Weights of a small transformer language model.
Size: 8 layers, 3 heads of 64, vocabulary 8192, 5.33M parameters.
Architecture: LayerNorm before each block, biases, normalized queries and keys.
Training: a variant of Muon for these matrices, 3489 steps.
Each number is 500 + 40 x the weight over the matrix's rms, rounded and kept within 0 to 999. Layers, rows and columns count from 0. Numbers have three digits each.

# layer 4 MLP up, 768x192, rms 0.337, rows 575-719, columns 0-95
466526483502546482557539458525501467516575615513520493465529519477499375581463502556486516550423543449572453443529564543489459500509496566529519522519550479430506561494498539541504542483435466421556413532525509529517508457480597497509558471562479511493503544540452460504454496516520532451
510524448535483400484461494460458588535500513484431477516563513544507423595528484510473498471495541544475507494524530516500451508470490611528472489544455504515465525524573506481459506478540488480525453469490542467447562416475574492518556500570493529489487499426491510522531578512520547462
457562528439514579536498567527610486461555508463549379611331453471505526518524519474488516498480516521618451583605461565553564512479471396524461588490550542464468489525476545520465581518491506551452531509461409439442433463519555559469472527504582516366484535522531532510466470527542477548
556445536484504471559509450524545468533547529477559496455489558490573489505481524557551494485480468564481508534583508529501500494541490507516438519451534483503436462550499505518489420466434479470501530506553509468498424537469525515455498540488508500530555410484476589496547493491538391520
503429556515592512515522538506552511518547490447562447513502565506517512513505484481592531473460484574534476586524445485476438497510481500493538471485444492491518508534458484527477466514465500506463437486460496510534487458526463554488473543503518441489452526543504464506468466547463463493
518468486498420487499477490458529460503512516524469542440454489483461495527460545521518547480546542526482513508440541534466488509585501505485493419523542535548525414563541550441436490438483534501510507534518556447528493506563498549409491463479507516511501452481470505486450509528595494469
475453562499504502474564458491535601420431463510419488559430510494488574518548440531506537540430483432464510501505503583471510516422473611576492497466486495534538522581480478613528443571474462550445512477463494504503483550486473509504523515496521510551519536502511509477500537500554490525
475501537543490495495458457556555579566482606504566522531554579535465535561494492449486454465482528473548488428492481498597512447532431502521504421520492511460465475539460482510462543474461483518566539482566485508505434531576563469481494454516513474516499537447515451457530529425491504510
514516468471440498482467560549450462531482547537543483541496489478462530518468521512534557461548506517550516539478518533494518515515490509537507468493446504524469480524518426522482537538495536467488527504473536510478507528489516487435513510509531449490527543511493503503495508492415456545
498548455485498436548454531562520552508458496520506493479446459520539507569494479474518485496501488429507571523564488481454492507471488507513450514517543468511521487498548482513465503471469577465509472487497498528520557472493474498525518509468461523556489489505476508496443487514481499472
441566525491515527574517485484554447530585480434509544520455521525451526570520468440515431569485456495553522454536514520494500477496495480518526489450551507593548440481548460524528573506506528437540505517488500455454485481587488564530496519513476528496543544554492575537459494613474424539
508475512516504493448490504569501475452481491477497482497494539473515484533424488484523457495470523470494456464477484539504545487450491521467463517505472448507496497473515493553423521501476494481507524483483486541503512470534514521493522485559535499533486510537478475529485566555529491511
521539511487490494513479480482492448457452506489527522552474486487500432571484484481488563506530473489568461485557481499568486493570443501525505452518499478491524492506547456516497548494507542438563478528472515530511478525560490542500526486485464539467546472465531505563483511465490503440
522435478497517436516508511497449523533493460470540460534472486455546538525502470488495486575544492544553526478474503549557612482416445482460495482488542493513438444568544537548549555496471456524466454494490444506518476568555519440492481550551533427533457534500570511548525519544522474456
483544548509476518544449497482465496520529495505520460517480485443480483526525506467443472528525579531488555530497506534502496496547506495543526497521455480533518464541534501491504490538496494436547490447514477523521513522516467458504486538535477502562515496453530526438494502450490552500
452475517518557513508549509474457508517463612474544525544442441502501469529461557500436451535524495574603521555473468484426499453620450577450519475451518505525522429496476523472456540560469472445520463371440472505485521488548489544502492537527507514425480580519575467500446457438463493494
484483449504532574485587512524489496524568527486537510454487454475522446610569498485530470446464464476477472481462510496433499461551503596435582529461548495471483465462525517540508455520503468600457470443497469464436455556530541580486513456479543488439406524468535497483505453542452481525
454465504584565535539549557532486519418449445543481456482486505512549465500438519472457470509444477525517488479412461511522482530558517512517459429526464461529572485435497512548415435509545542532536527491427472477450468536481563521547477515492544535531430568466479454564515556376517500488
490516470541507493443488537460458468515441559512523521497457497538533588480435497562532429495447515501459486521533528542484531441554448523480526450436507459501512533509475494489452480494448551516465521512446498423432498497515533509461499546480510470412560544517530494490478514541495502498
538508507495488503519523465532479554492554473477548503486564457482536526527398518490498516438485529507482499558512504479539468512510518536517501467477472456586454439500478433544481456479452572489514456529520505489491487501509508450517544518530512539496502530490470489520532451516531457472
486452510566513512487541542471483471512522604446451481446556504540492439456506503518472523537462516489566447465520454410523546475517458562553476528492406496473480484531481478490474498472576453529441492498475479521463529502523506504504572526487554357475434474464454479514411498523538579457
454449463480476485456488458588483465426518499553534445528495529563544540472478609491497568501497414536483548491497481434482443516380459460536470492466505471505492467628549530549458494505465496447564433483515544539479540490507646570503490553463537492536493534540575478498480553512463544501
531457559503515478441494539469522441507463600497515510534462517494465533544483524504485460497481480449515556564469517484462515508521487569494457535540466521562532492515452476543522517568474502521464501541527429492508533497550397455480558490503405516504479486508468455493453514578544471528
507486521489421464548472461398528515521496567476545528541500563457478506504512466497479516447485448533542510465474610520551504505523546461471520535433467528494473521532532392589488506488526557508472484533485489505463500579536476467503498498514487554488491492444430503513560538531480553570
513469524514491475539518513497532430505468487468447549472563462509484512510513504480495538555554438442563460428556604490558475526514498493503461531447492419465555465474496502505565515465385542503560439507450478505516470540529533437458456579445492482499569502537499548475443432509547585529
489514510540545523510461434555449520493516499508449577552542502429509532545531513498525444529423468472486490492509447423459563432532481539485570572492443564523511553545463468560487455514500466499481577557500485471491483547492495496461445476497519515428485512514485464609492470542535483483
538576540508470399496526509585463488462477532555497547592513470561476525463486540504428467584512520486516558507497449470474479541506468453497468438487475430464527509537536507556436481502487511495548573527427538495502538458502531486477425420471529495539436559538507537448462433496477563401
471504497472519375450553464506457488512468558494483517565486513469475476499488426512554519524437587461494408565472502458497522507482537544514575529522503509471509474469498596485469521492503579582521504468512576451496486527579465455478477463499556513446445494477503494497529490463550453542
427535437497373494507502516488500506548551513500505503477487435510500572539540496494447555464513514516531508443492496522499588507506540521566516494558453452444509464529515509525511478503522521501478565548525535491484554461497522552501502605507436469519421536444479539448503525477512482474
459515560531530485506546493512412487542514520485487555440560507492457500502465465487531447481550460497515496451508527512499531548543540499531473526540527531496505474515532464476541474512438470490534562517486483469546563550570494489527591599472476519430487506517440478561478447481478532533
528544526445450512562548454507483526491365505498548461452513502491434541513524544531542420462542498464440564538536403540449526482492524576541481469475452439513482564447435490458499469527582494521461517487527484550473494537513523517530562523478532502485499518474500555523450490547473541489
510467448377494558523409514477508468446526450501541528587464567528514489532421549522532559573490450421515512482451551495451545462491536527542559502445438515492498557530475428496566483479496504431493516521514482486497446457484494490484468528484506562411471428564512512448460499521450506420
522520540526505511521497499473533446501520500530564492533492469494493477532499503501468531461516492492507511509454443400460440534456447397536528445534464594425546373445531488495502444509459488535552494474483470418485509465507501584468471479470499445496447546486478484482516495456543640501
474587435513447453409520490444651506441472564515398577566456503572419473487533453535443486451612446491515495512438560498519594467534449535499621428414529440627515450456559483478457639533574453450554446518520555490493473533493430519466486505498534486511511573491542574520586476500549499494
514464542549544418477512463523468432554453542439505529543495497504492556461532401421511514531472479463480508575477440534531527514508573511542455535528459495603529519431529506507422483450458536512490467517472487520475543420508435468485525486488552447509477548465476546465470478461509565482
532504399494554531510513483548470439496542620494469538493475479442447515564504492397529520491420475505453486455561511431562500578558463528440566492541489547467483448541429493533544529464537494502520534515474563529561480496546517500484493552509592540423514485440497478470512508548496461556
472458505515564526537516506538499412531603556484520467435547501480485478468459531481507529477456461465533497489509520395516451575502468468555520544520471522566458464476496541509508513471482555444541433510505501475482454494510500521539514548434544497514569481492489599568492489524493476485
472527543485494488480495460537511492525434526486455516565438520528543460492542519511517552472462510485504483510481464489503500426451490513505508475517507446502461494497497503442529506540520530513516514492446446506501445489493542518474467472436516507452515531476508522479514495454530598493
545496431492498425533453481525523457541473512503513499578472465550543570454528486494552497630465504513432508527449492560400475543555528508515396442536464520500560476495486377522513523511597535543428471436515501522515529484524479500488501548536500490532478496462510479468515567516464500518
508485461557523510485478539536523470567517543470573474533470483475469496578492533485454432521536484515533540525451459499435504442485535500535438497490510498574508441467483504524560550517486522493525504529502555477465438487555444434471566516494548480511482506469514514571491467491490476500
499474436568424551507509494468443454504495546587512506491469533522537444534497519461425438538497380433559514428459517555510467441515645527526468499565512502500515498435497482519562512545498565554461477533482482450578469532446517511504495530529535531531529534510516508431498475559492414514
576574482491487531501532474421516519458513487465553546464514544534535489501511548448391485541444494485451459491531495537515580551531516468435515488512483530472451515435447451604446469503497522500477555481582458523418538582535470442519520496535498471495505520525479470541489484544494516454
443546494452506550446494527510454460486526451505495515551468557477545520532560527468439497507503469502470482500554497533509521530498459448528527511505442474531547529479490481524531568500489484522575553507435505499438465564498520503560518424392486510498546454474548499548519503572514484484
483484503482523444505488501562527491444467481479494524494448455528537452454503474569494536574568545512512500516453528495440531561516398492542449505483422524502495476491522537473459595458609513461486475560496458546540479513473545484520479475518495506479426527506495481450494497411504500468
499535441521587543542506529502603513491470513423529385520505545490514481547431541494498516459471465411469501583469554488579602429489467537505474483525452429570469511453529508542492526557413461561461488502514501466527524459541505614482484479492486487449467542488418530505574498594398531541
515535503527463466542452440511516533467484479477465518546474493480499566465502473574478522483484569511551458525552512463426522463534554546474409513491435469528526572565419488477500496573459583596506608527446491460498541516439513483515469506463420496495485486483479487412464512572517547484
478537433514489542498531530517535482519506508540545479529516543523478483530509518558518505466487493529479478469452516465515429542463484501501498524512483448480498487489510535560490551446504453466513490517467497502451511496442500451484482541495476541504477478546524520522563485476590491523
482437476448430465588525475580470490476558469490578444460485535436465460565525545461545544486468465406517524525467465500489579484468448550467448474556517482412403593559506553536512471543480467513548415466504419471449503498403527428511517512426550516489435480467665455510511484482594519444
490525461558553561475485501481481507483555492538524540439488518520528499525501453455430488523458471508532493474496525474515507538507455526523479536468503484504479451475519467493502472491502519457505485475452443465511514508489488500495518561519508510490474498549497517532511456498482529505
513528497452457478528472493473495555465524498504509470449497528459490477574415524473534436559473450465515458424507536523532479493554511499499511568490476485496560451436577448486447574563527412590480546513561517492467488592448537469450521549546476444488602472478505472528492567533594549402
467561529524483505503424435467474483521523523523553481465512534479515440510474573510493498524500510469535428599484548468501499471533484508489457424410483474428442515555487475538510562539538531579564547441449455512577540465554462516449456485453513488504480495461510453509441492515509521479
544481510489411565534453451517429498508500480557564438451464567468503503486489473511499504521436500382507451503487489472540530518478483511489485498490520480461531448514500579476488494544541540455535425520476497486448497549561503448478572527504488549456500574488478501491469551490547550458
505402533482457457443465462485589430550501542528447486494461508559438430557581498474564477549421586462437479548494483466457430557486497465578466487510555442500520444556469479484399474514534544528543440482545471504538518544476465512503527501410537467548472434487484526491373536526449498589
450532489429549505547463429443451527520485525536515488561527477504507534456514528552477541579447553506499533594548536517396590442498556481529404467523462504562568467549520429485552526498567549497457463453498507489524538505480476380548499565514452483511473535486506502446449540395557472503
452521568430502579473512440522507556510526502453512486507563469496501480498478491499530520524545493505480529506535540507504544491491478500499456482457515488494496565495485492521464492487522491469442480489495416539547482506485463437491534544483459552515551517476520492488443522551492483496
407433433498540497521588573598411557456459530458532527415513498453471512522498540492503529511458569549509618435515475566490532546562504451466562464558521467507396471468548514518514469487530493488407570481568524564496458508434541439476505526508483465572459455605552524548536431499504430509
509495481516548474514575585456509515446525590548473547498490484550574494498480504579430513515470517486555590491520496544461598474522508542553440464472580482489472417521519622536499546473491422566499470453455509505463512423533523469515490451544448479486423488482533443540427500460478382424
472555524459580447567428505533476422431529532531451462480525494460520473504612478502518537492440554473493443517547581519480427535573447502469459513473479446484590498434465503494424494512486473476412586447495517540500537568554550571486437458557436540415487541435438438471483512523527509451
500499420498545504468496522468551580537497536481462504516524478465456585463431534480467519411472513472466560469490559442435535488439469514481574517456464551491513531542498425538469461491461507434477430558474495464497515462467534474535486491447523489502563495562537498517526487521493506496
486535485487441504495502458532470495502557499543515571489498507447532530478463573509496484493508493471550544496511477455562464477525527495483438473440495514495454493510491489497514506498466502407523528540533487587533479527538447472526513446535492475428556491498517452501482521569527520578
507459488484516488481450542487415424479500477452567516540523484430475493486493523474508456533538474471518558554457571566537524523569533558547448521515485549530489434440541458506467537521463534490481485447480518456542522495570497489542519526506492443504455528556473485501466558501485566409
501528551499447450445481485450485569487536489465439455568526482462600538530505555532512574501471500444528538492458520509517601548484488485523487490490410527493483432508629454429462464480481483514550436460503493449475569478516544517562514562508415466470502496457484534473552555527471546528
474457523525499426480493507534574450472451524508524460535443503547522444498508533594508504468490479525556475503476526455532559500499442541482505524522425534453486452527544480457540500485508496493511466424482568480508530523518491487561500512453496465498521501574501496482487480515465578532
504564464433461530462483491504442559457447496431474526489485462512438534471531484549468547486514460469491454486462546478542547466513464481588502453505480514514491398432546506513501497492557576535575415475525541551524555506466505506449515511524515469503535513544407545419492521501544450592
456472548465496485488588494544561485507511556503467478509443474479504462449471549530509500547489480507505535541446500486468511474497543563582554498506515536480465486519398533487500419476451539505485586535456531518517472528474476541512552461471550480487454469457495505425496523521521490537
453522547515525552545492543548463531509515522488525427548490472477432511529401511538532563497423516529520526530514460471410508529528506475457503474475536515490489473447537544497526465528488511440497520583561442520531546499504477496532536508486461515520466514493500469504512525506481471499
506495502520536486525460483476464570438527527493480497522518521407422517495463449513429592452535510490539519563506485497530481556488408483557595473469469464445489517466507420504466492468562447440452542460463430517540535538508538559448529566581520536516477602551496495501524490639511536579
495525469531525382444466475510488577453499487449511521480458468604470536459511483523515475579494462476478509464515431501483502484516552534449532506464449508478517454576505473537495520473521486533461460496549540498465519482555583570490533491426550484514500552480537511475552581506507571542
443541504456558491507426481455425530490483491504463534499464515534533521466499483424548533548501457389501551538455559454537487518539485514555492488526419471552467572511490476393389474422496527485481507536598401480504559491458466482493453570442564502483497509526437539488473450542508523517
461518492444552495529497489604572539547515563487553456453554501434519525570547444442504567458538561460514563525503428531505587490460512472474464503455466488546483536537480513430459561516476490498535546511442511421536385338494512603574546551526498533471526484545498505448474526527480478516
491468521538545497498472498472554516521462470525444498490450504490461451518525467500513527517493462497515457485493491456538504483549518504531536502480468532485581498454486483587472503469447464518527510535503534501416476485515496505521526483448498503505434495506498451513469478512446474497
492521481460526521472473440482447441561541514483447473505473507516517484526504571515548501488486523507538447485499502532599480500451526563526528459441561516486478451473508465470495425476563543465539511458454596524488471538502542446481503456457499544515498487503502489517511506484499513487
496426479558497482482447471557526479408466522532496521484464550510522490499537531565466433505516512477499500453527508552438538544482418529509488482489468464502475469442468586471485551428486486512594474540545520456514471470466511617498498487511480434516477525528513492538487527460510486537
410477562459594412519551584494430522505484532463484508534513539492506552442513504497544437452480445504565607444509526501440555523521511501546411471543561459548451521535438464452432453520521533538456502504465420488455503539518502492526449560434495453467508519527478541481396465568527414453
472487509551515425500581505478497497514505494461467478482537486536480530485505477530445511497497501500444502514458579474587494507553481532534543477473551545468477516494529407511500515551484528479543474549604512430513508490538515451505513529531446497488498557514451434533607516453600487491
470545463503518504527432416477448474532487489498463508523461512411478465582561528494447489518474490530490508494521469535438520478504520541543513502492558533530473500538419555452495461463507563437625496469503595538476491483542492535477508445478544492488500493499521508554469488497519529506
448409445519465517414492547545527471525470582451548519503512422503564442574511551421572502479483570505523494539504489466434470405571522490507489517445433477540611462533525452456428445536490504524466519429471523531544531532542542479482466554553488516455444526356533579488510506397423512490
445494532416496455459524529467523539440491498463515483555509478495539539545559451525478464526414472519519462536520541468571504499518471510518529546468496584436520498534540497533523530519539509471485530514509498509554495501570513484511501518481529498490519476477516460479447496516539528428
473504524475477529481539515474513495468474460479494472519523488470420566494456545518528526511475516510477542445475466500475494503473454459583519479454574508449456490518471489521457506471471497572534477552460479515551497535441488479468487488494497506486498423534497508504490473489548483519
496515480509615440516526409427535527508527561544542489550538540553531395580470453528523519508578423479510542512457489537502469476525499503478446485491465508470543535568512475529528454451514516469458455470482544485559499450550531446499495497543543506493458462447566437490502532524413496455
513478518444456429565554551461534504458539571538527519523445457450529491611467451582522532457576501512425465544509550533501495535532484436573473395482564512495524532603462544505465509477512498482556498538459488444546498429477540511528480493498522546544500439458520444509533497572475471547
559551471469549497545530506429500456511545488517575539530548565535521504430526454514471533528451558537530498516532432459470519603512490495512450521484436478484490534471514477478491494485550488509411454531458486484499504493449509546508506539510469504488497489539464470465490478553491582543
498481530488527530490453468517470453539495559552518462509519538540499499482499480468465498513542501499491509510547439509492526486557525533470483443529466452546486414524523442475466481570472483470471554483531514461504448499520459464546492570515490463520520520511437456455531508466507433484
474424455505473407530527462524502491535529546485472527523462518468502440500470505501496521518520517451505535482487478447514470427442526474458574513468534541464505484565537506469561470523488581488541465461470492438539508517522513500526583557498463487512515474498570491435493462498459469482
469505501586445550482545536436553497561460590486503490542431442457523472516458495514461469519484623531516486494436515440531464528496533498544467443506465469510562483493400540424456441403488594514530523504496445496503422481518538460632497443416534559546511496436518448533526507555447479523
491474551490540478431551511446494466471575576480506524515545501505612530479567505497494489474489502480429516501579519512448476506424519431541455443507447450508456475488441505507477562489483456555497521443480439482479446510448491431559509581502492523514508501509422496525546543543510508456
502444526499530488518506489483545448465502494472499470508500490526459550558477521507517526566507500518522547449501496439532508498504458506515495500484431446468473488512558488500494543441541470469472491502498457493534477472472446437507470492554480505469479503568558468502513512455511529503
464440495496479498485507454512452469484475554511398508463509470499503473482459525520547533530456448445518507477483470475539439499493520534496485538577494518481501488556546460494463454477493537505488450410483490490512503556478454481503548494487535569518506498497510503527563486489489439613
504472502507465472477507521500494510510529474501536482497478510459532515490484498504514524490508495512536515499471485465479467493497487492502479524516500530525500482536491498487463536513458529501534483503492460530526511509496517544521513513525453493539510511540519527496498484503505492496
465494540564517515446579494480501496451478476485518496460502474576514444547492480489486470503445452444518476510409499489484528537491464481497547497475467466522502480522500488506568499495568614410473475469516589528429491496441564531446485474545489532460484491481568467380487529539502493481
473503503498502518470609553475465485556459507478492558485484480472559538550471497504520561502481532530473467450446545499476580524442490517507518500507579508432453488466516483468515510464571623526465438452466508504507521505461517490543511529555464514474531527524526559483469440414517440450
459527470545537532504544525542498476460571522404501372438467462536613462475491539545465478538510516506529473550545504482606499548577442502516432517478463548478508526586503542462468501490514458506502487516519493483507466467480509417517496507449520489480445487494506544503503495514431515468
527519585492460440574501470474467462529519529495455510517539413507465457482453537538495531492471489580516552529499486496484455540452496503508532548462448490482524508471475501470490484462490509487477482556560466523398535502505539484553511476488485497518517532544447486515518463497508488554
534464488510494505471485490535538454522508551529448488486534511461522489494529475448509513501508483525502539543510477495475508514479520468547523525497418497487513500505505485554452467498528490432455458498481514499504479516440556492524499525473450584509495430514525496474467538500511495542
488525542516520529483549515605458474479488507521516466487471529499534501540459502434490519525519527489566534552428510509474556452487445534449452461470516465456434476553492438494505534521533517526491540474501536445453502458491469430528497533536503514523533525470505571515525503521458481521
547559483512521489536465498463499476483505567515561519460458524474475462507460476472496537484517483520531486552512497501525549486509474523533519528539512457490471534462464476495532508453518513464539504524490464543529506535428478504499513496466506510481545502521489470582470479503510541505
452573444525490401507513475591503453445443582523486459491484440569488531505574503522523504534508515428517577406505624457577515425515465596429421438511570489461495521439497516446389540485470421531493547560433526627551551507400559447477353477500483519473518490469408493510475520532578523411
527506459493470572572549505550521486526452437534546584504486485457452488533493523533533513510495522527486520547427447479556493475506511485514492456515539512514530532535523508548430394528455502464463478525498531465481443554475540462504474499490491504444518498531545471529529445486519498392
535444541474509471541477500511453486485560556468470484494448491529497523526510545510494534543503573540500519473508444527540502449517487467546487500449486509552491478529558463506536508461501473501546529498568512497419438499513438537539575478480496471464481420491473490517441433493488511517
424522458510527458476495446563523461491443444512511547521467501538518547534549521486481408516561554495446592488470532511483620506527519526472479602448502506502583548534511443463518498490474616453459405514526400507517397527506463478482545490480574500497493539558475526558490471508488450540
546513520478546463545465470544490413485487456495564472521504483454525503493527538478457530460475515497557453473468466535521496484449507462406475535510480536484482442498502449565533476523449511483561448458549520505441502516497479547494531492518507546506509505533492555520508548489519532492
517526509493435506520528547492424460452432520554515501507472536465503522600524476474476568473508435552455515416428540460489542521540508523577550478499519527480517581489515430492493434529537474550473502492463454487530493417528541496447541441549581497499528517507536483499507480564600509497
473516496547496479544544441466509528508474636533554486553511520446534524538509577561448457444471572582442470516425496432515520462421511450513536558547515535447517486425537538546538569414527469520571526503412478451533482405487540430539501479563465504511477537498532515501481536487600562484
460535589484469527576499415457498497461442515572499456464576499517537471457463479493551512520487540467566581431482414511567456508544464437558539423473560477518511523546455495491503464458492548498447513464508454460384531484413575549505495543532523525502542530430511378469437421525471531445
407461538524514501507502482483457475501466517513509507480464491515447489547483486535516448539457454483461546511533522520497484507530470488476426454480520472466523502482535528536587497511559453494517478476560456477518474493505593442459533501513551568518496536557527468512540470501552435508
496535514534562486517514536544466461487586593485519494498472512571498541421452504441508573494490550479514439557545485511551481514502480508532547439484510515453517452530442543558494474541439488456500511492553505494507493458503553460510522498503512416567475491475448481491482493491564518466
450514489543515474479480539517501535473521535460468468546477447449511515474595575503545490530550522459591485564544509493513481473489497504466451594468505474535514509466435552516484547560466468460499548439539460555503532517544485539473462497497521518459491479449486546516475506514499499453
448544476544494493492572510531494459513522533500501503526604458472547476544500529470539459486450494545550476521516502490517567513465476452545457451418505468570531484509492557543483433482499499543449512513449509494526529512524535430498459539464474500506522538556551521523584479442555459499
512502472559515450578452521526517468464461520482551477458484481503536450496546436438514421543457487548548536521478482464557603526550463515535550511569519437548544569531519508501459484477476480594475470487422476482540473441533469482499457520514477508545515462489502479489503491521464474477
433543510572482478518448511447482529512508500494484550495533526481451538504439467459481531496479400507492499562478540516572534567537559533542445450515482473484382448595524451496409576427487553532510544495460554452440469558561478461439504490490634517575534469527428499494468521479536518516
406494482483520516476455491508524464443515435505530508530519518535497466499498521423573448423528437515551543564496551504474467529553520533506467500492508502453489509501511520507526525520475498533502483555527467523546489532478466472515543530454506448491490481478510487552502514483471619473
550548493430477510527552464509486449493482507459469468492454463507505504508531509485506462478503461539527478520519512491528460585561466501471510552497484461488451520538555472487497490487519489478473532520464454533507510473534420468481513496513538596555488512529461529478483470543539458465
478595486434516549497451523502494482531480418485494491520516520481469526479516539533551522530483521490507554556480469557399538559517530435545451531444500489499518501555584506481530506524478556501495519467516418484536518484516451449502565571484481521456520533533493531499512529534489471545
462579462480544513395466532446404426507459517579444443528489513533445521504551511529466491494482517495541413519487469485463542493502473620484441492474458577429536410532529500599499455565550514496541518399533540582496543458557557462497578497491454557515437549520547460445459552481558568505
459473433489518552447476412515458555528456524492538495472417492426495455489525477502532473526479527413488573515461523520526586436525501519584485514502464539446512512584541545503554559508486485486432486520560433422520495520439486539506544486462487494503482489613491518555507531512548448547
491504473496445514482502454533546530534550516451534508530555482434487479497509556417483550498488473531498569541509421421492493523486527420525462491523468574550463516490506530517487579447462471504449542502485469519506506506501513499536476499481485508492476471468506555535476415558515418516
495511476483500448498548496586465528500476536495502544492557403487462495526490518501509516480464521472451525440504446526466526473474537524462565500501430551444528510523511501516523475515493520401553468463493539489536467528473552536458498506505492451479445550444474500523511499505559519552
401457410525455512453586536474502469478545499523507529499484451489448545508478455487574463507452530450609484461472485434594482464435500429515478542507458495438502460525562513513504513457448538516504531457520488542501471514602526537438520541474473437538486570457564532498539485496535509504
493520445451472457511535448527521502512554481455533441508550438480501452437540418502563481546444484517501530477522545453514477518505472409535459442543487487509450470524529494421525529524511562504572515518509511498483545462518550529437452566599490490562453548473533516503464578470482515495
472478549473440505470532496475518514504515565485520499476459522464514508568471528520492489525487504444476485541483572451425452519480524457589529505503508436535501538483509454435473510493469573477556447502442494463521474480467494519505457464456473524470484510495481492480468497458480543446
484544439530500456537499470495458488513481475481414412522527467501490518508478519481529503470472471511533481520544545487526472524533478528473505549445537477510589523462519475466486531505497477497534492506462515523458561444486462504463528498544524502452466517477465524533453496537504497476
496509513506536452513481436451446480493469552475551470537528539561469463474467463525525485568481545478478474470507498580459541439484496543528469454503530530569483458484492482508438535497527513517510537505530530479507515505520481441477457487535472501560477568540567482468564504509488435432
510540493478494493505495447476542537519484511436479481555510479546512519527433460536436460548551476454500532530539506506449546509488578542467462512450461621467491554492520519453495474512494443471487539496500525436513483526491450485536482567457534479475536491458448525485492506536549518485
518471522472528489526496512474524442463501509556510544535482481524478482525508479504455544463568436493513543420500507503475487457481479522480437490502498477544483472513524503486564515487490495481494493458518523483503468549466511475505496456523498479493456463541450521502514417504487515481
531455487509512495447527462487556557580560534520504507480517513422529509569537471444466477498523475495595465454499553468546533493433482517464563471557486512574492537502453427524539612526539491464527476529550484513463448504455539531405582521534537396482455506523463497465516453492524480523
444556511611491445504447463440468468492484573524454524570345439429565455534514484535513558557472481549484608493494498426508494414491619417463498510483516454381472481535432565542430466510531515412486562564498408467426492501467595532426434478573509525443457578515582507543530540552541598489
481509484450465425511463460514461537568491499492457497487407487470496449517467489489444498516539495516467462472476568457480476529485499416561495498495510483480487485499503524478465568526539469459553574459500582520500447509537536497512477470415564548512552514484427429382482464546501408498
428600439562520539478503519497465529537465596497591544570422478475473527542480521484455476424556586560492574521538466437551517467506399531486517465438485511470429543553482451510435511460465485446459531459532508535517530495526516520574477512515504498457521466474482475527475525556452527493
606515443506485514481431390479531557476489475456479530532397493523532522485534530530523482540484507430509519546477468442432535451468491507570416493453428461543467464467549530565522548457502554512495564492553467493581527540541512524479485517460561517475409560474472444439466564467520546516
513507555459481448538489489494477503530502511478443477498490490512523548497486504491546469475485478524513518536502544475459520536491457533477462511550535506504532456484503500520453511529510536476470449526493477488519512513518551526523533528472435497510477531472513507514554488503500491509
527496469546496499560451554524484529457488538484531506473488499524528496455466549534455477537504504505478482458493490541514446494479550487500502494547513482537518490497530537523502503559475528537499508491513522546487518484501494509473557481469519522482513536476462499520478505548452510502
557448445478491492526515487507506506522441473429470485532501549472474447573491512509569547547521523561460568521463479382530482446531520463544455526499510485516495524540512454427509477508584462512496594368559485520513528535531605507471437555504590452556466531441493493516435429593551549516
538428506427423422450545418501512507559561504471546536450433478467509490459470522537482520517515470548518504482487526506436569493442453548493490410367499561507452526482469527583503471514437523448456566498491522470543484503518450460434519611546547489507499438523514474492563542430495528482
522440454468453453541455472483427539551552442509543492517582497539538441483533555466505448552536475515509499521543505538555497518485513534541501533461510445533488535540450507553425516478456511543457526512489461489483516552463538527498571552526440442482473503473468493501507491545573546549
490582528568605521535442532543492508558466524506544496523594540570427522529494477536432531443515491443503516468489455508457494506547462608493496426509561480503513479503465481497463435476514537531524560510398518540478505468488450446547446505474521458454516633492459481509468540536546563446
502490482538555483523522487448531538482493509445504529515494493526545488534501505520462551559516512418478501522519529503537488487456588452557442483511507537511479509524456505501463552511403529568546552470471553479476505489454511489485504587501487442554524467438478461510472540566494559436
490420388451516449488501477452485554554498560571491505495538493445474515468481468526486499472460506538481495499484485505573480514477477539418556534484489516538476502543497501477514481484489507468449521536438523524552536529529514452468478589515557601420454524532547418527520509560574480468
468569519430510481529443457493488488546463549496546509434500449486535541491520472535549543492559516456569544509627499567447474452508586425499505499496419575478616540518538526509481445466425551573485454401555532490538494486517465419470531599468508459491600518502575443430396482487512529497
505451529517486523524461506477456464517494500501502535503477465464474532512452490460490507567508576493529561482456491579528511507522477485526508481497505490453458559479466508553453503481457531585457523491435446531512475515512510467493453510525586452494537472495491429559488500512486518472
491440510492509523447520422513499540474504434486490470542429487461588553485510473512499560480528458523496458533530457460474486486468572505466512537496469464460522523438454547553428531508501567579538462521514484530513470525560513505454472476509575484496456590490491524507432522508582467455
473508486482547544522496501484512474551518593465451510508503484549507506485533515498464499537435461487454503534511495524549447514487529470510478484556562489542526481483494485542523494558545496507489479500498471467512505492563499526527549447479507421486512517509419468499504532433494481588
411445506499467434473476440513501523490478513486586505499489502539508510507518469459541516495488529532498485527565427500499494524517447484510587513491498521525524476569514544455498474514530438515494481485533509596458525479576442495530488541532505471536464555452457487486500474501433530535
508502456535482559473530499491506508526491561512531480512463502531569511465475523465458549530507558429518473477479521496542469600495533554538571485458461427547537536500516533498407457444448503455441505511449511482502478499501498478459462469479497501531514539578498563463425513599525534435
449521563512408483372441483532522508450493482483489462476483460502514554516418574537532528521501574551482550538485525488426504501543457508520487470566492521509520462488513550576404457539439516542547465462527544513473494484490464469473438477519521517543470476457511520531592474477430533440
437540550443594518512543480557511526488504498522536536540511505462461447506551494471578525439491521477475420469468528505563550499487517425504489582427486467528472497539515461513498512516429480525537493474513465492514531520493525477542524575476488513506454423457434503454479558529535470499